config = dict(
    n_layer=13,
    d_model=448,
    n_head=7,
    n_kv_head=7,
    head_dim=64,
    d_mlp=896,
    vocab_size=8945,
    activation='tanh_gelu',
    norm='layernorm',
    norm_place='pre',
    norm_eps=1e-05,
    positions='rope',
    rope_base=10000.0,
    rope_fraction=0.5,
    qk_norm=False,
    attn_scale=0.125,
    bias='none',
    tie_embeddings=False,
    parallel_block=True,
    init='normal',
    init_std_qkv=0.0289,
    init_std_o=0.00567,
    init_std_up=0.0289,
    init_std_down=0.00567,
    optimizer='soap_variant',
    lr=0.00228,
    beta1=0.95,
    beta2=0.99,
    weight_decay=0.15,
    lr_head=0.00591,
    grad_clip=1.0,
    warmup_steps=200,
    schedule='wsd',
    decay_fraction=0.749,
    decay_shape='cos',
    final_lr_fraction=0.05,
    batch_tokens=262144,
    seq_len=2048,
    doc_mask=True,
    train_tokens=1062000000,
    steps=4052,
    dataset='wikipedia_en',
)
Each number is 128 + 24 x the weight over the matrix's rms, rounded and kept within 0 to 255. Layers, rows and columns count from 0.

# layer 10 MLP down (transposed), 896x448, rms 0.0707, rows 51-61, columns 320-383
[[130 124 155 126 143  97 115  80 118 120 127 132  80 146 137 130  71 110 144 136 121 124  97 118 124 155 140 125 107 123 147 153 127 136 136 104  75 135  96 167 116 118 138  89 101 129 126 156 130  99 113 124 124 107 120 118 139 124 105 126 126 130 123 120]
 [143  95 110  99 149 121 116  74 137  57 109 101 103  95 107 127 115  92 109 165 116 144 129 154 104 137 121  97 109  76 128 141 119 102  96 112 116 121 102 121 130 131 119 109  69 144 130 114 107 114 110  81 105  76 114 105 114 103 119  97 124 110 120 151]
 [161  93 118  84  99  95 125 159 102 132 155 136  86 102 148  98 123 122 132 110 115 111 109  89 138 104 143 147 154 112 100 108 134  96  76 108 103 120 142  99 124 127 166 110 127 124  95 149  86 118 125 151 129 155 134 140 104 111 140 148 147 103  78 136]
 [125  91 140 135 141 119  59 109  80 155 122 133  97 137 166 137  73 137 125  87 149  84 140 171 120 143 129  84 101 127 145 110 108 108 127 163 110 136 142 135 145 119 136 121 143 131 113 139 108 137 143 142 124 138 147 150  86 151 137 105 166 127 146 120]
 [116 104 142 115 131  97 145 119 123 121 135 122 128 104 137 126  72 126 120 130 104 177  93 140 124 133 105 129  74 141  75 125 142  93 109 128 107 120 168 103  93 154 119 113 104  93 101 134 108 143 140 127 113 142 136 123 113 169 106 121 137 154 114 121]
 [105 102  71 164 120 113 110 131 126 106 120 134 128 109  86 128 117 113 142 131 107 116  88 126 107 124 141 129 125 125 149 108 110 128 133  90  87 106 143  68 112 140 124 118  92 109 145 100  95 108 126 128 134 132 129 134 140 117 116 108  94  92 128 116]
 [112  70  98  83 123 125 136 126 126 161 113 120  86 135  87 127 109 124 131 124 130 126 125 172 159 146  96 145  92 133 131 149 145 110  94 149 130 110 149  96 125  98 131 160  97 148 114 147 108 141 101 117 134 119 111 131 110 125 140  82 131 128 124 105]
 [ 91 107  87  96 150 158 141 129 136  97 175 123  85 143 121 143 145 140 159  98 125  96 137 119 113 132 152 121 180  51 131 116 105 117 101 135  95 104  98 125 134 133 139 146 119 109 130 105 109 169 137 127 157 109 120 143 114 129 137 117 136 136 119 137]
 [112  65  90  91 116 129 130  65 147 136 108 145 137 120 122 124 104  83 151 122  98 129  92 138 110 159 102 124 124 221  99 123  96 119 131 126 124 131 122 102 125  78 115 128 117 115 122 120 135 113 134 119 103 124 102 115 107 122  91 114  79 126 129 141]
 [ 94 121 128 147 105 100 129 142 126 105 138 120 126 143 113 143 145 109 131 119 123 157 117  96 106 102 123 151 122  40 119 136 105 111 129 120  95 103 121 107 162 112 125 123 128  98 149  98 116 124  85 153 106  92 126 110 110 100 113 150 120 144 103 129]
 [ 65  88 102 128 118 119  95  91 147 128 103 113 119 118 134 109  90 101 122 118 102 140  99  86 114 129  92 103  98 146  59 126 107 130  88 107 122  98 143 112 117 106 124 118 104 122 114 132 115 128  87 120 147 120 120  98 116 105 123 109 127  95  93  75]]
# layer 10 MLP up, 896x448, rms 0.0645, rows 52-61, columns 320-383
[[173 152 144 109 132  75 142 106 102 131 125 123 153 170 175 153 143 122 153 144 125 149 106 169 136 122 143 103 102 113 125 114 117 118 181 129 136 160 150 127 128 122 172 105 134 128 131 137 117 130 156 154 133 123 129 131 145 155 132 180 141 137 122 121]
 [129 104 127 152 150 136 147 151 110  95  99 137 139  73 122 134 154 125 153 126 136 141 132 108 127 162 127  93 137 123 178 119 148  81 142 149 117 106 151 120 132 128 173 175 129 117 151 176 152 143 139 143  73  96 134 126  94 143 130 110 160 113 127 156]
 [142 123 124 133 120 130 126  79 103 172  77 155 149 114 157 115  92 167  95 144  90 116 100  91 130  98 131 119 131 146 108 114 112 136 123 109  91 112 154  92 136 165 113  96 133  77 122 114 107 142 139 111 128 147 106 150 156  93 157 128 150 107 162 159]
 [109 135 109 123 128 130 140 119 143 127 136  94 131  78 109 121 130  81  93 104 110 113 159 117 149 105  86 150  93 151 133 137 128 160 155 162 119 112 178 122 124 140 161 127 128 125 125 117 132 105 122 148 100 116 130 132 127 148 115 128 119 110  78 148]
 [160 158 133 161 132 118 102 109 145 125 110 121 113  96 110 110 146 128 119  75 153 155 111 149 108 151 119 144 137 144 118  95 119  89 125 144 152 131 140 113 153 129 168 113 104 109  94 100 170 120 179 124 122 160  75 133 103  96 131 124 140 105 161  98]
 [102 126 121 114 112 102 128 124 121  93 164 158 127 138 156 114  94 124 120 136 129 141 163 119 131 130 144 127 109 133 121  88  94 108 138 106 117 149  73 144 127 124 153 112 107  95 129 141 117 156 100 121 149  92 141 137 156 106 119 151 131 143 144 163]
 [129 121 138 126 125 135 142 180 102 114 117 164 155 183 149 151 130 134 124 162 164 117 102 175 117 115 117 114  91 112 113  95 138  86 152 148 194 148 141 112 144 124 157 123 115  92 129 129 155 137 126 125  91 152 133  72 104  81 122 131 177 120 134  91]
 [134 118 129 130 142 144  68 148 149 116 143 149 137 116 171 131 181 175 126 111 150  92 108  93 140 157 157 108 128 130 111 139 114 130 104 113 136 120 150 115 112 129 149 124  86 116 124 141 104 146 130 159  94 112 123 131 113 139 119 132  99 108 112 125]
 [112 119 148  94 102 133 122 136 127 114 117 145 164 167  98 143 113 115 164 149 124  89 147 150  86 112 129 106 129 104 102 161 127 133 133 128  90 126  93 156 175 146 120 113 126 177 147 160 119 116 130 123 117 165  89  99 130  83 121 123  88 111 108 137]
 [125 172 140 117 153  97 143 108 128 116 129 113 119 108 147 169 161 119 133 110 157 100 127  98 173 126 160 105  79 154 124 111 138  94 151  84 130  85 133 116 124 169 153 142 121 139 111  99 123 119  64  84 107 111 131 117 101 121 118 154 148 100 122 123]]